config = dict(
    vocab_size=8192,
    init_std_up=0.0262,
    lr=0.0104,
    doc_mask=True,
    dataset='wikipedia_en',
)
Each number is 128 + 32 x the weight over its row's rms, rounded and kept within 0 to 255. Layers, rows and columns count from 0. Numbers have three digits each. The size before them is the row's rms in percent of the matrix's.

# layer 4 attention key, 320x320, rms 0.0549, rows 142-191, columns 240-319
102:118115096150168128147132172130156216128153139122184139115109116143091109145102182093112153189111142134150126141148120082105150134095123178123193121172127154172149186157106083137108151148049167127131116129085154133046150175095110193107134107
105:140150167122144105129104113150105196129031136184074149111110159126143166071148119153152109180129142121166141124093152160147124119171116157072107148144127110085110125107149070139138123087132171115121091123130142114121110119177060102204125160
104:058104167082144208116133111181137119089151103137095140123107171122160103110143103172196102132149158123118107130141157178134160161090094098178123099137075146149149192107104092146083154126120108102156110094133132105021189139133138097089089175
094:086128160127099181138113073172185115163134162169092183119148106154160159082122149159112185161153158117112095139124109128116129132154182112108081039150124149112124093145154149116132146153134105118156179155093118186130122136087098097105134088
106:165116131137137175163085049120113160129122168138148153146155157193107192122147183103111060152155131131156081089186144112059115122142128151132098146122086118090161139083154146135116101096127137187149143202084137131153152123061124110141123127
104:124138117124139038183146090163049141140100138203164135144096133163060143129153108132105111086142165089145129142157127076094067109132103131139087160099093102121116213079134157179135157141115144181119110132064106124109181160117114151152148127
101:164096201173103108119097135147129127125100107148099145130089125156140081151130133091164154111148124120161156091021099180154154097145101159137168141117161099162127067127128205125111144096117177089129128123167146170106135128123145133132173141
109:113099095140100108152159116160137145175109163161073151141120106123152162125135125117118110168182113132148080101063137132146125138129107097111130094088154168058121160177123139147136151120168216196143133160134054114181125135073168089132157122
109:098159078086129152133150139154172146136180158116124052133120167155157094182134076116121070177125116144090088135140170117111174058147180061141168098104126145125107192204125152140145126179100120179119130182153106155149099081127087098111111084
098:134132143076169125118129102127056090148130152161193142130137103134097195094180122102140127117117105162072122107138094149104099105152106167144201110125104139095127117076094126122113082115127120138107123119129049131115161158119061155127101178
106:124159134154112158130198135085183100085079120073139087135110121160160102134093119133173164162108112094111088120138114089081155080158138129136110098124104081110074069124120138159131091160150089125118133131125131160071144009101111136115105091
108:086112117069086124150100133162117128110135101167069176107085163185106118128169132122164047136139098130157153100139139125094130171123143069176104144165092085101217157117113151132130136158112095183138109111104164122112117131119162100149126102
094:161124094140128111129092171137101114115102189147144161088171154169095142157193165096111157087091079082162162099096125080147154122117087177083132111113187080122162152111145189136053141097154131120127161108135153145090107090138148120185111126
112:183138166112160144138129110137101080151083125129175125067173078144146152138091130131079125082117099091147149090086052152115113129155105150125115129139179102188113120130143143167134126135126114102181101087143158175176128132081176103156176151
105:169142157165082070121135165201148147152089090116133114108079092123130132183151128138125094122094116072163138097164096143156102149124069131161081102143085064133146108179167115103113188156133072184066136139100083144175135099166117111133114113
112:130156127069070093175089130084149145124115084053126094115126120097131131177145101158167115115136110120193157205117160182100179146155130116156121098128136103125141130113074095108119165140115121141070135131108104069102121094132114213111125137
102:132094121140086157052120147095071148098198162122094087104135060099150127171065070134061090094120168187126145081133112135088149100097155091114161064086128130104131153158121115088170116146151156118110109158155127131164072154078146110122153141
098:172191135144167169122101135165174185131085118137084174200098151147118129101126100125160170143126084112113069107185184140144090138089130106130099118162121146155136125188134083142091108106119095118175129127119105159136149183128110086113166175
096:064094133142173153132049149166109168117139094092178110213157133135124109131066155079136102141184155063209134130121160142176121175112153160142157126138149103109127127150154191136131139102080154088102142061103196179065110131105107115113124140
103:124073097054130095112090107150142145087096159170139118099196101137164128173109119182144145135113144118202132122126125173134150120165112152157137165120116111184096109094100114087116144168156099139132129107131198166163131083084167144135155105
097:118117166118108182137133138124176151124111172139100155157139182145113127156142180142182159130177142146103165148161120137117042127151128125059117117124229150177108118106112141111107112149131056116118166135109148144151119097121107086144063138
101:099094142140155181128163121125163072171179100206117157100103128170143131130132145098168145101095118093158188110099133124148151123124105131108164162094111115085176071146168158140101105209146144129158157171176107152033137183131062053118116132
100:102103126087151116142175073140131134165134183092127123125086096152081192149105087059124137121087096122086162127174144125086054129095147197118102131124111073118142137148108107091093090117125158124180133156081106098119163135187171130134166071
094:108161031146211114153206177155124136129144131152120081093116136150133100216118083076129093169142133153137146108128089142141083131136110091131190135152111128110088149093094121137080075153098114106112133119084205133079158118204066115126155108
101:160095132120093128151132108113122131117056092114149120214164139085088190079130142141118111125172136124133096120135071061071162097109047095115150145106118114162139159078096144113158160181158138062117110130123165157116101154149128153114095156
103:123171114030140111128114141106141129144101158122198041116059146067066156141070119166187079118088140132136145092144098131140105140112161073129143113083072155123110116123187106111124144154148199118102099111130129096172143104099170081161157128
099:156106128094124107068089170114117146175105213138143125084136081113105150137157148111129115156132107111070115170113105100137136071101144139128178108127166090164152169063098087110128117097071157167105030104136141089145163180136082161124148155
093:091115124141121102181146125135117149179185119087154134079162140143091116144115110112104123132122089144161074148162161166105086145126192131144061122167129140168128177059120118158181096101071120152168122116139142117112117118144144189123193126
103:187118122085134144134153110137121093141134168133129112146146063161117131081038117137131191132129155128116091068073149150108153112073133149104191109104064166090104111187133063149134103158124118141111127111108163162129140120141125124132144124
098:134147147194070155110154111134137144119123158133106113074116110097152164123131119120114125138161107082115129179106134130168132149151076143087145107098144169111149138160143163127083087086158100107132125101128131133167151093119121125126101117
101:130133131096179093193126166136137106152114098132102124118143179083070122105202121111117067086133110176136205135144176160121067183075120174109155114153107197135168188105100123129092072125140105133201113107174077161141148208119155139083101156
110:107149027097159092142131149197100139139180128153112043156135151137131117103127099148163169140077179127135120142118117095110152103154115129104111072128162144093164144147147097099124151126134175109171131147153083095122193131177131148150094084
101:099136140089071197118121053095088120229080159138155097175150109136095109143124206105118160132137109061113097147170117124155160109178158168127150159113150110061120155081150130078166122140139147162140111078123113129141156070092097073128151140
105:120141215092112136070117133095123181117111148135110083173089091123164107113129096160067183136118063144115110093127123175102166122109131132093170101141167151118210123118174126131101184161184144187195159133083093138124112088167127172122134090
109:168170171132151148097095132112157146143102120136138144116097172173143175119129200147099182142090144096149105129090114204142174089199100121133098144146191056079103154153115138100124112070100191167115093143149162114110110143115073167143111077
097:119109132110093082084155142144090188101188103065121111064134163126119135160128127156136147100140096144152138148159144143158073117165142079127142207148139087172163108132183186138153052173124103099119099115137113104141113146213117054117072144
100:168125115129171092050139176115145179154123128152175132157145083128119119159170143124084078132078117137150096110139115109105169122103088139087112072157148133157116101133158084127146103114196101112109189139138213066082192172154129128125137118
093:078096157137128155110057152172109128097122125083087100106147143160159181127109183064172112109129086116111103099148142145104109160044154134143169080086142148130139146137156120080111118152156123113166119141212178140116116204184131103116132214
093:147132085140103181146142134141096084085183162072073103090119137133153100160114140087102120143152095082093153114187167141122156141141145102145129130108107050109056112127105132123107175150170136109156129167149114116151147081103103112175175122
093:147158138076159139109075138085164170178093170148142138159144100118094127113130069089139116142105124108125070119141174110128150066173101152088085083123212063118151168203133144145091119135161169101134131128134105129117133135136175132141124166
096:096075101153116100144131183131180166127094199151120075039144162150143098129103105128143154123139103113158116123123121098095209107177138124146106130155121166103134058087120111151140092110162129169115184113128117131144110099139145100096110123
103:085078097148160111144145141157106190143097123121160155134127125154076144121133031149118126133185171185155206164145142140115194128163121086131113116116143114118064089146046114109183155159152146130098160112169151063163131162122117154143167177
106:164128170193153131094124119143156143108121098140165122092134141103096138143125160095121157149153086157154085154158106131131110161083129164173145138228199103101099128154177134165193096075199091041077141103141132168160165161051127116144160174
105:103167145113126106069151112119100114104128145098100098117053100123123120102128102141149166107099109109160142116156127176161119132141142128119124157141107133176149185145145135112094167095156121103164065116113098094143113168106073164106145132
099:172078137120128115069150160127121084128106126164091127155115104100137170158104128094152129210095137173065136092069107130144150106150199162144084134171126139116183098155134145124133190167140139115175152165182126111161108125139149116148123143
092:130122201144098119162116116139134173148154147126152108100089114086119079035112155159182108107158122112125166192116156114095124083109108135183165136213145081121122112125124105054095122137081113070104107084121167119099187157096136091132127145
112:125158149115146110147159095109138192173097076139139108118160115129102121131153184097126088134184132152114113195143148139125126150159127127141145111127135198151088139152042184119122141135154155127128085137116123130103142157125110132141163151
094:105137177119131115106144111169137137086172150159188167163122152115118093062151102126181102137124136145163200164130125143105148167123157113076141150078148118143095087095097169062091136087140094149213097118116127129168061160177110134086145109
100:148126095165140143145159109107136086150091125110124139146148170106119129159164181169131167084156088085123155074193110161142141124137133138144135175148084152087114183143152102105113142074144137129086093094136054056145168106122097092123018117
100:110136158178143171161194152109088159134130087123127120087116180124126129123125122131193147197121148194118116164104109116089152147055110117119110133132116188110155129126110181079063127134133138122143174127076151139157091108158111145162083150
# layer 4 attention query, 320x320, rms 0.0603, rows 143-191, columns 240-319
109:145150146122170131157128097081130116129134129135085107114174131136192165118170119110188143136132169111092120101165091123078104155121105144135118118069168059156140110102098171138124091114175092073104079148205108141171105144116134099173186147
106:117163074096136106148162139110154143147149121107152102133105129141082077132096123127186100135165182125083163168128117209123120133106076104137178140078174113134137081136124122130171152112116155128070121137134094101142137130102137122123120099
107:113151105179116134141159114105180156114137147158138188177082109137113074101089126161112102177130153106141120122108118167092107082110169140081075110102091167117141111124093096084128086093115120131114102144138143147141180088135070172148108131
098:177138158139122081126142152092184115153179155114156240121088103114170190094132107160125111142111160150108179074139116153114141094101107150086127111211116086128131108136110121115064100102171112147153064140141144131157154119099111147118113131
101:136143165157146131195088124130090157134098118153108173136137119100105115097238040111072070171079132119189187107089146148125090146152107076178137147134057099114132075174092119095141125080133179181181065097131137152127102131084137187176107133
094:114133184132101147147102130144104129131131121142150164187063113155105130157107156120147115148054087158163112146121103091117184135092101162128105149136089080117168148166132187076132141063117139119094074162134120117177125117109128140111116101
111:179106086120103101117173129181099060128112127154126089147156083138170126094147102090085091184168203147058114086100154051140154138137108113145089098081129158096120149157099135154109146152165136175149095117190109104129141070065150106146163142
117:090094149110147129137174173104164111113175160134127085169167134132146069127156073115087077130151136144098083155176160148153090125086113127146109117110092175092142172165133128114085102140132126189145172153124098120122117100179128090125130153
102:187125140072135160142115119124134079178103146121131197095158115092117206074141174149142153086119099133105119071139163133119124116109148169104196112167107125145130144128108141119117142114078111129115080139134138129133190067153097059128099186
113:102145146119170133085170143072181138111137150142127097118161078180083124151098099156135120153103094128113097088122140172063127130121191175127111120125123147120056122167164087135119078113142091138103114132140076162077124076142104072178129149
110:166176104200088114124126092130202115145141087153111136084108091202144080127149108147092092193124167140174171121108075058110122138122110094170134135144126097127089109107136167154108161141134128120178149183148096088155096094135185133069093154
106:123173140115157119104083104135091130080123133169124141066083124107211122164118160092074160143078082083120140108133104174168109105116112143117136114126137125076171138165170199123124159090115161141120126125136170107118119145108110147134146150
114:141146153162142118153143119172138111148115149171114128113167099124145100153128129116100123141071101083118151146091090078142103084134126103124098105151139087130093169099116134130139075117100131174181112092156111123134173088111163164167142096
102:133135073065083167111166141151153125133128095124089076172133118147139140164140142108137128174107109120112102012115049105134095084160126077118086117129114147123160136151196120107122130145121131092122163149183096121048158117161156127084140108
103:088118063119094102165138102154147155175121104121150079152091114083136112089116126148138129098115092122140146135145157165113124167144110097159109082106096090130147148107134176103178148132135149066083112127075098121091059075138196117077130132
119:125068134156111143109176178111099140112128139168080133144174094114143143158124099146096152144140141161152091106133185153115148139076174095144098128112139167114093134132170109105121148141102090191068142126141088168087147112052124132121114150
108:192131177146155135074084105129188130147180100177073122162130103072166159101101184112143189146183164105035098103143136107099113121193149142121072141126080188149071138128128100206078138132110150098121083152162133182108153146184128147077125186
100:115198208101068127151114088125180098087131127168121154130148107161072125104116121115126151131119102139143133139136114095169125140153107084085128134156123069127151099118166135123125116144132165146131128138173151167122122125103124116162129150
103:098167100142107088145085167189138106101112146144154159117176079156142142158109110129110119128089094114150141138120171179121166152151093091121159174170108105179120154118116129130095163141108101116110131095176122185143128097109141152015111155
100:143095115145133195130154129149148125187131152170117107075091100108127116143116165105133148127152109137086170122130142101104141070121152104085156103116208154148120082083158117096122162180157100128088066148170173184089073146142073079133127133
100:105147120106126174138129156172113118101112139149074201146080101122160114150131154111212148092122107146192185124162093136127133086109151136159131122126058128042101177123105142135046100158184104149097158166180128122116120171192055139116165140
100:128124158133156127094116098102143126129172124077107130178102200185136126104081067045138094132086087157083177170167158122126161132072144141102137115170099078143069101173145140135142124103124089102166119104151155122094148156129153158070164153
103:173158100115152109130110131125180119108128119145097104091127148133116147148106143104112069114146121149199126090173071141106126151104110147177158106147094149117099173114084170140084107142141052120140122166089190159142128110177097114115203162
097:171182189107142102140074086152104188151046134117117167185111112117162163095071154175129143120149192186103142153080121123151130171099071121173148084118063120121172108095155115110089141131096104107185098150108104167106122200177124117085104095
100:111135115113156127157168123138166168133138139154206105114111153150100130155153075104173115133126168125126080153120184115106074185145119145135154150084166136092111079103111137122171124165125156114118106126116125139125140124142147177097210129
095:147116105158152066160104136111103194143136172102114159106116119093105127158151116105105164168083138187114155089032123134077064083162197145104118160112114130108160078106125154111174149115118145109151078118090146124103116115151126120182187130
098:136135131107078109046121119157125116119117122117087144093153131126069152173150121106099151124176031111110132123142137162101126142121173119086131180135146159122137151118146122134170127133166136143172090067130123172177110057131183143132112139
109:176140111112150169131167196120099072095106120150137064132168145143150149080084149155155099101139137153118104112119111169071108110120185128131136063128100134129129179182102112188114093151141108081095185123103081147117158139125131102093168163
104:099126127175135115156171098152080136106099173069187183103068134146165123100102107124133138139098163141179165147104153129121128123104105098140151135099153108103211142146187168083113086123129107038070066133079170113087157086113132146138161090
104:131050041112136116157171143097139137113179091129161122141172141149105125152173062143109101143085112105160084145122155156158122124120052120151137134143084139164120146076167098155096107103163150099183135118150141131102129173156171119141075100
104:123186081138141102143197180154089119158163120166095074120115152100133147146102100138102107132146160134129174086138085136119139109170113077135087103155106146097085106190145115123151116137142113069070137094139112095108200175130129136099146098
099:143157126069121122153098119161071086164091166144155141153195146136139157089133149041101154100159125115163171075105105124169095089098124151127177121140183118029123142167126132103173145120131166186146066107159097142144198127119178116145140108
103:143158127085125120126123194097126129095057103078131104137150168096146137154147116094165174071122086116108116091204080112116098169109128117122124072092114107105153120102121148093133183102182167107129128183075061101086166105136136156109129188
102:131156157090180138172133143091118136125143161067153165143124155128124135079161177136096166088087126125176092124106137137203118153186124120141119129082129107101129111164119163149121126081148157092149107077123170079107103105105120148116135130
103:157172152103176174109135143131092181146115150108079123132146136184095114071099090118156132131166087148218108146131158132145105167131100103116124137144079082086169070139185086140116066165160193098158107096114177128157092073161148088115116114
095:160160134152150103112193171128184137123124098180068124129170136094137143128125138112109040078067128121134130097119101120116162176166065134070175143175168132089154168082139135169078187139157126146101105135164168072079111128139118077104167133
104:098072123162107149142074167102146089105156138075135112085142086116150172118101094142109122157105122107154078156043135113093118144108104098143143137126118111118178140175147120120129151139163130068124133130182168147151145163191134138115109169
097:095081148139129067119088094125146158121187144169132139137119100188142102133149179098126184127132100128106100155159143101108202111174106122157044056108156080110079131062086099114148147171103152161128137166208089066175081121147152114179167084
104:118131120067117072083138120111102129137125145167109176124145106079183169071186101055085112151076174098114148155155131094127082144155102129178134120072159134132122105147107124155096107099192110134114109152107174120114170136112166111135170155
104:085125098127136124131118145148126091096099191186126104096150086084181082104112136175141121125116119144185086123124119193139144084176154130166107108133104102084158117155099143095080144125167083118138130127127139153110164123130143151138152129
097:162127181144089126168129178111117088135151118092158124161120166141099125137180167111125129153197233206137105149134074059073115116126127098156103154098101104200031080136139067075059147138210117146132101097175111121144142151105086121173201129
104:164136236123125150096056144149124119174120092122158120131156176176148154120142169116130229189096120136120143140170089122151127170115073141117142140098166105113167111147189111093166138087164153118121102110156136145135094127086147134141100148
095:133091136087150126120168090156073131193091117174114151088136121130114147115148167133144139040133122115119135095178133168147110105157122125152088137135078162151137157170135161117083195107142097178100071144141156120145154108131109161150168138
101:208094079155119112141173113101074113082115132140106132133068135105114163129103158074119155136117116094108130102087157084147176119126120098108182162161146103151126126149143067100109151173078127183173166142189085102114158103121090145175086146
103:121119190182151121115141113085134102141096152192123145100108130113103086135107119169078156181149140129147151220115112101139126112132083116147134157203160117125109080094084112137131151146095123084121128143098135125146121073088160140073070108
096:086163152124150101115094088125134163113070143099127183180161172142119095111094126136091099100143101152127058137060151105143185168150085128105156088063111115086124113174058143132109130159116167067133116113057111103148099139095140105144135159
103:113153118157124090168143142146120120078119146133182140114174122111183106153138095127139098138118193132144203194109154062091075091130180129150157133095133124103099101134131162136117155091149148133140070213101120156136167126131130103118148103
101:132071145103131149123150073105148110211194130109116110136151192137096106130113103180152108162173105111127177138178151121128154110140056107110127145140086135122140131068143136064098150110140065149140087107147098082106051134138106204147051122
099:150133133179102125066142137108128150105095124142075144136115130150113062100124141135191132206130162127121103123108061105104161095044140125117165174151112165106130116162119110130070076118172174166133157184069122086133122094140134130165092168
# layer 4 attention value, 320x320, rms 0.0504, rows 128-164, columns 240-319
111:144130131101116115095171135111142115154130076058139163119090168124125131157115134116138110102093121098150129097149122091114120107130185172159138153136145180127095084068125214152107118092166085094160125133165121184116153140116140164110167110
099:117143136182158123123087159155147174056091110147196093115189167119153177106105107078153145152109217158084135069157101174145115071133157147104152144199187113159230171085088171154095185165128115146094131178170150109139129207086169105146110159
097:174093158155057134148076114063190140108151120106134096135205130112117175091119130153103130150159072140121136126168079170145088113105163072162085156130118145107104141134174147117153103161153097169192104178132144181156140174179165130115150146
102:166145154099103109125068157179157090106142080189114094131120124151142065154107105152109124153166082128098103189085122153095189130083124177112054130108105139069144121126126076071148141065181137179091140120125052090131162117157136100142161143
101:107138143130068103098189154174112101128140103149127176140046127134210134128103117190178187151107135076112073181112121172111138128134151154128083163140170153083084173115168102102114088126175138145148112137162081094132132133121126134107125173
106:103180161035141108138162120106199112148081122060105149122125109125094180136107122147087102182120132106105126079125126183140127200058079137110123160137120164095108105072107084130118135124140113137134132194151114091176134105102133178091101045
101:120170121211157144128160091096129070184122104132129144147133136159153117148132126164162130122128101131050093108136066078172187076142167219125135098141128199144134105112145150110122148121133090141111170121091132125126141116123130097136147122
105:114131097148128122164117110068148121213183152107111176158163105148111227150067176142109108067060151131162123098113139136154159086125166115160088138102147158179041132090163112104081142112156109122121176100130157149100084108120133067150071129
101:099123103114130192128113100127135134142106111091068110120088149139068141101136157089129135142139172133153068097102106108072177193137129122095100124123099129035129113143111162113123129108127164147139168162037105079088170175115125140106104184
098:206119157171115185155103128168161112124153185125101117015146120097133104111096144164094161097087112163164170127128184154099104136132041164071109119125137142149140158113153077171156143163082116111089153110097152166129109076132161175172095124
097:147134104079106127083081135154118106106135149148161082104103181129133098144147121117120170135126134101158150126136130159134089091138131111161157124125122097084113097114128132153136125130075140150149151108191062147148112077049136138102077085
107:163085103170118152107156092187160159106095179145094112140100102135075086135195104154151138049119120145112154138099182116146168104184123143100118163123153126086161083126101062124124060191126157169182157104109144133190109145121114154121149122
105:087175068180093085070136137157088148161095162075117108110068142146104050211058117170120197123148165174147156091126153098139143132152092074155156143108146104103102126083115160106168158141134080109136154143091180161112101122108162128112098105
095:157094174139170186141188123174136173126098139111060120124101153155129128106086145128107145124127114134161135192126135180128133103158116124099093113129146054156166111096091070138136153115160128111114130187133136166135139091128064065125135128
102:104123127115114103191172179118111116107104093107127117135077126165093108144145168085133102151161177085090120158133098128115096216127101101133139092140107185156166127178177078132132130106117131138138168091171124166089203175156149108139168077
098:101157116117105096194096155196139092150094118164134114169145107145094075088141149111164089081149136112115105119138104189176156181182123154160123092080113140104119100163068126072101087089154143140091168086089161135123058093089141104091160175
100:108113091124100170142136120059082086121117095150146144137133111117105097078149184082110137148153142131177139102040160108133092045118134107124127112170139108138086128126181158147176150086128184097113141134147110113109089139157162085079116181
102:187128089190135146133151067164149134154132152136098137142095118163093101077148136079156143191158155145109117123106178079076134157230088109120177101165124116092102063098166118160130160113084135130163157111134125148117091083101066170104119149
107:092080157118092117096142148033159073102130109130172159128114092128166117082113156153128137126147108197107149194178110173141131056202161138097199119133092141177117175155192154133155098105159064122140131116109100101120174108170093107168074098
098:133119122122098161130098104131134126157033109156044137090084105111140104095114109134119067174102135124128090078164158116130175165163134076169161108108105125130142147131066173145118123079121092146142101106105082100195121120119108118149126132
100:101077117137102119129069094063167130077028113137100123153131125126166150128130155192171163106181072111155153078191135189070142160110049144122132135120110165106134140099137150144155162143102130070168137106140144112119108154086132106215059147
094:149121074142142168118085147092118177116179155111150152130133081155111117127082138161084106074141144135171069109126111107113160088154180098140178149150158138161139069099107200072129136118095125111135164122125130101166099104075168118110073092
097:129158155182132168148164181174171111105123164133106099059106113115098105124139145067122131122162166143145058114174153091136022081155154183169094142143075104151085133122096153082152131116135148091162163116122122183121079126146097130150068145
110:130134130136105126106128096147103151155156131079111169200175143142122113164140181097138127206150124134139144111117128131082144200123129136072108120132120159147104146089125095097086055196118114109085110086169095102158206140175135162057165149
100:142162139164149138108165150142180100110107095187094048129120186123080111090119099077131155164087146142165171149116174135103084113146092083145071122180108134100150055131161094116116128144142137172120109161094130063155133146154125112138121136
102:107112107157101179080077175149153084188134055173086115123123117163120122089095123110159177119075121114129109104154105069102087148120184158140070161132106169093083186105134113149128168112158119160152125140149149180082100157065137142115128120
104:160185180121190118144131121121147137110124133127149134122079125192050050089141131107105124123130162086157119214110107062152096132128145175138166137136126083110116127111169117139185145153067100071123171104096069171143135116153117057104187111
101:091192189069164177138095149160112088196144114141120147108096115084128122116128137133192108123098164168127077171111122130112194146118149149159125121085130143134174113118117128124098102172178103150032118167124118129095156137182149113135179087
103:181175154198154144173099121152134105127096142105128161100177151090156128115178162066100150130091146140087138166073123058137095166134155157101125130067116171189107128155165119126153152108128170092081169148127132167125103089118107169106166144
105:157104071130147145150128134084147135176145156107180111099129154188117103049093127169143093101157076139143146163179130068112128109093073108184153092113107109131134085129147141141135155095091123119120152107118101156144151058104114145148131128
099:154126084148112128152106097125150106169173075121140139092119147121165163088152114125125149113130117104137160066167173176130167053109119126120161134150119146157198165140171150156170115120121047146127128087099142155130118145161085145189090024
101:074094105077158175171116195195129087121129115110119083187123136107126087133161125161119123114065122169167129087077164145129107084063162117097096128164134123149164182143149185149143129145129126085115061163093190125092115119121155148169179139
103:145134062127154196105104104137108102150096190179116125124135185129101124110119140133134091096120107082089126157125125092089108158130077104166127077135195133094153127136093133058167113119118161103131169158121166087130056139113096142143113118
093:127157104137114102131108174073145135139214183146136113107149096143109210139073068137197143089087104107140110107098116064107136048166123110107159172174082159115138116076163118075086185132167166143134159148126177088150090119130130158151112143
099:102163055127151186156074152183145156107106075126124121131125096123132194205087094104108039154170129135147061100134112122046178120163137105178108118147146142135107108130119191179157106131092097182097185166163146125123123114094097103146114094
099:174120098054169099111087128119087196089122141141081115082140152123153126043105137190112116160130143159170106044145143152154121171138108091109172050130155129163153108112145177150070150138137212189093046129153071154113113122146147140122143132
098:160094135107103151138145182172119029119130148098098148103058150128140143067197081153113104125186125101159221115195086125139108102166066105185108125129126155107094169127110124119133112119137129172083125087126101147094096130097057115147111130
# layer 4 attention output (transposed), 320x320, rms 0.0799, rows 128-164, columns 240-319
109:119098212202100134121119095154109172140154175127118092169107173107136110078121138079093127105168166179091154153126163091103150198151108095144145114099095134185160179203117119099172148099075149163136166128084138113092111128202095147136126112
103:132126113082118091126176094114150115186136152099113184176103154170086056130098113113139082130182185143091131153083172161097184133102114105200080063084099130083081087127106118085124093126080160159104137154161130139146086125139088097126120113
098:064199132152174144215236079159087092122111069079162119081138139115063120124138103173163128128111161106130120147092135124099169137115047153143144157151150101124167160185111120162158129192127085108094100078122100097123110092092127108108120132
101:159153190161148116120124125074094162136096200092116134119082088098093187076143113121159130130111214084177163125125118132127122124161145144163156120151158140124161097120129142208136150190126113111186125111112175090143088145157122144084102154
103:155126153105143129128136102105081144109153121114115093201097130142095154105082148166095088136121100140144150140125124109114086140107134120066165179114119132156094091179126123148139141138199141100147149185054133139118116139115155175165063119
101:184110091124122126130093148116121165138190192158082126131108125090163113089163099117155172140157180169112163140121122101090174125135138103166172125126082158111095127137135105111159122118191133151071166151089126160128109131182145141171174163
099:098134109104083124123090109103145178117141114135156127092090099096111089130116089076113088124119155067140140193162157159129072213099110071130137170140139148138096163160114105134124109119102162138099167185157079191093119135206125127111170150
106:083123141106098131104161134171144113136103045151100021097094156164153089160170096068156124176217068091115142135184148129142122128129071061131164136118092132190138137108125179145132173174152173118135126085103112131150129068137116161148149114
105:115110186121115123192175141130144120109132168133196129145170131116150133177172121190136141143083063109143142145132150125198077125161145123108123148142129120201127117110119126165091069065129130182173108086185113231161106079068134089134136114
093:123169143092173108145106144156096093112128106159108146162137122092138097116147162060146172186138108087067109149143131126170063103107130129186138134111102138071133149201184211060113147080109079104122116169113088127091196165126108113117105146
094:099107130162141117179171173095148171163120171227108128165161148138098131066129151163107148142147106190147046151154169114135103124158135119150084145134152144113195066142100109175114089143121133110097087101104179089122113135132114121170148183
101:119141120084155114104145160097076096125163144074157126079136168150173174091052133128199192171163121126182118102138100184163114127123078114154081102179076094132156087135139138152087121096099073101121108141133151117092145080122092141112099152
102:119113190066137160163153151134105126069137155162149141144141136103163192128141097077109087179126103140075041132102093090138118146120132188155156186116118155099110109154104086091139060122148126120137110089171098120108149141106089144158144170
098:141192127109095140139070058159154100164125101096118155161134142125141101127098118109126110075155167113111093118126165079164119138152100133095113203077142142109113124114154144119037176093079124140123135158122086112131189118126155172102092189
102:161094142146102123098101104156172167141125153156078181111122072114143126120162149143158127119109104165186102132098104128094180080199138081117118130104141040107115145148032129128133107166127178121129152117108134052114123119130113115111109182
100:182080118119101159068121113062093192088152155116077127107115152113148167113106137138164200139132120075149170047113114123083143129078129100032144152110137102066100134087177191173150096170169079156128103136142130112115117093129140137135141163
101:184164187093125114103114109159201182122174098123117150083104214162195115148106136154174128148069107125059136080185124134128116147125077144127116146144130142081144115119118151101112145083160142116125122165088183212109108164115115180140140127
104:144140146096131142126097131122083110072134061124124118161172166073149218144160149178180148079106114096089145111137114174199133117087150201175147101160109113108161142117144101159133141155189092092091124083077119105125166143109105129109143133
106:093125080064166127122124116155070162124107182122058084091156170134129112158089108168160087100156134148166123118077164125128088157086115105130116103122150080053132128077191126156142123120145149081146129088158163125105126194086113075124124099
098:146088123136136113160153153095151146166210142132186126161153125050130146156120149138120222061144103112151138117096136126050110124052150134064147118141154172143102128146232100058189171130122139146053111147143116119110125155134179111131158088
100:086146102093115112141154163145140117154137139110175110084121144074107109126098139134127082196070123124148082178149104095139110061083113116126171124110149083100103130139112085172148112118113167127099085161153115111114124053143153085099102078
100:092139156140160120143150096151157190120117103137155082132167154110147115152134100121177065171135110130126122114153148143133140164195124148106115081131126143139057118153135093126113136133154121105135140149162188165114089166188086123147175103
099:101126106128103139105122079068140121143115067090079146220131111103194122172046115190172095117134103131154181166112107174082149182125141071128159141140157140103170100118123111121178179139150113135141169171127135064159224149043136120093166166
105:086088106102189124111110129102133117113180124147071179048102156096147090075142101140089178043115146156183121193148143098146139111094167133149111162127154077139173069123136108124101146114149128176117166136111094117148089131140115122152100130
103:133124145073126162164121121104098132145135159029093135111217076156153160141121161130134127095142141060069106036139153134115131142127128194106152121081117120129101124146085146142154118123159143159182133137140122139122134125086073131125114131
100:189134121070092111220175107138153148125126183110223114129114183123113124097061068157155099067136090128140130143114169084153101108140150114067160135142140090174113117199107130124175116132047108155052139130149110109131114130165153109098090175
104:120102126149113150151120141116149147138112131127128124141143123132195166178081107106104132211138120151098060094089139106146115092093161117192156176116112103092116129147152144124174147116226137142119141164113124079124144113106185127180084147
099:188071086157131067112148128128112113119162150127089104135122077152107168124201125108062134105110102160141152136069135072136096112143088127147133110166109165125169115136137096157089166101118050147216159127083095157155181110129115127147149181
108:124136153154142109164104184147159130124164145128097174135120154170121106149093139111145117092120109152135154121148194196128118104094122181110142123196054087073132082083085136147103061100147099143156127101054150123143109169146062099113111118
103:122118145171095178087119197172105138111110077176130123106136104095177120139167144113114167165112080085119006110125136132173106133195141112173094185119139173116126161145167119132175130194141115138125106132201152140104118188141164117104109094
093:122126155198114129136157198109100173132147163141141128128143136116106122053118121149097127177182161132102075139099077122141131142121137169146118045142157122136142059160148106217127188077127131167158074133100122093112146095119109092087140092
098:139164169143127092132120082102152132158094162088139154121119133126127135110102135102097088095159115142096102175137122094086165133180099154152109150166089206096113108111055140144180077096102139145156165091153109151149149117151133082141148085
109:102112112132076103146121134130090117126154071128137124117149067143154118152157076081136160166143116201181124130166096183160128155090145127071104172073047128145121100068173185192107071139104134156136161114162142150127160080112179105080112145
099:133092131111117175135076095087091147136057091170101131132150161100112102154122107157116143134144122086188152156147179151083135199097155142143095069088159114127107129159087126141152059136130067117112116118109092160139121149108158145146128074
098:178170118103149080122186119130088132139126118125135113113051125120163097074126109161131164064127161163071094193071204103170083136083144136109107120108117150116153199144146107103109141095145179087108093135123090134120130151139183081085203133
099:073144160171153139186156117131139105162150112120154154144124139146137153200145072058114107130099146116103110180087057145161173088078112117151143185101083120094131130084062120109178116127080073106181184160161103152114176128123132130149087148
101:116158093114177184121143102096201151136134161114129117119121079191181142168082215141087146106082086163093108128082099143069112186159136118078138112125100179185109119119130146148148084161145092095135136172088176154183142134132106106137163126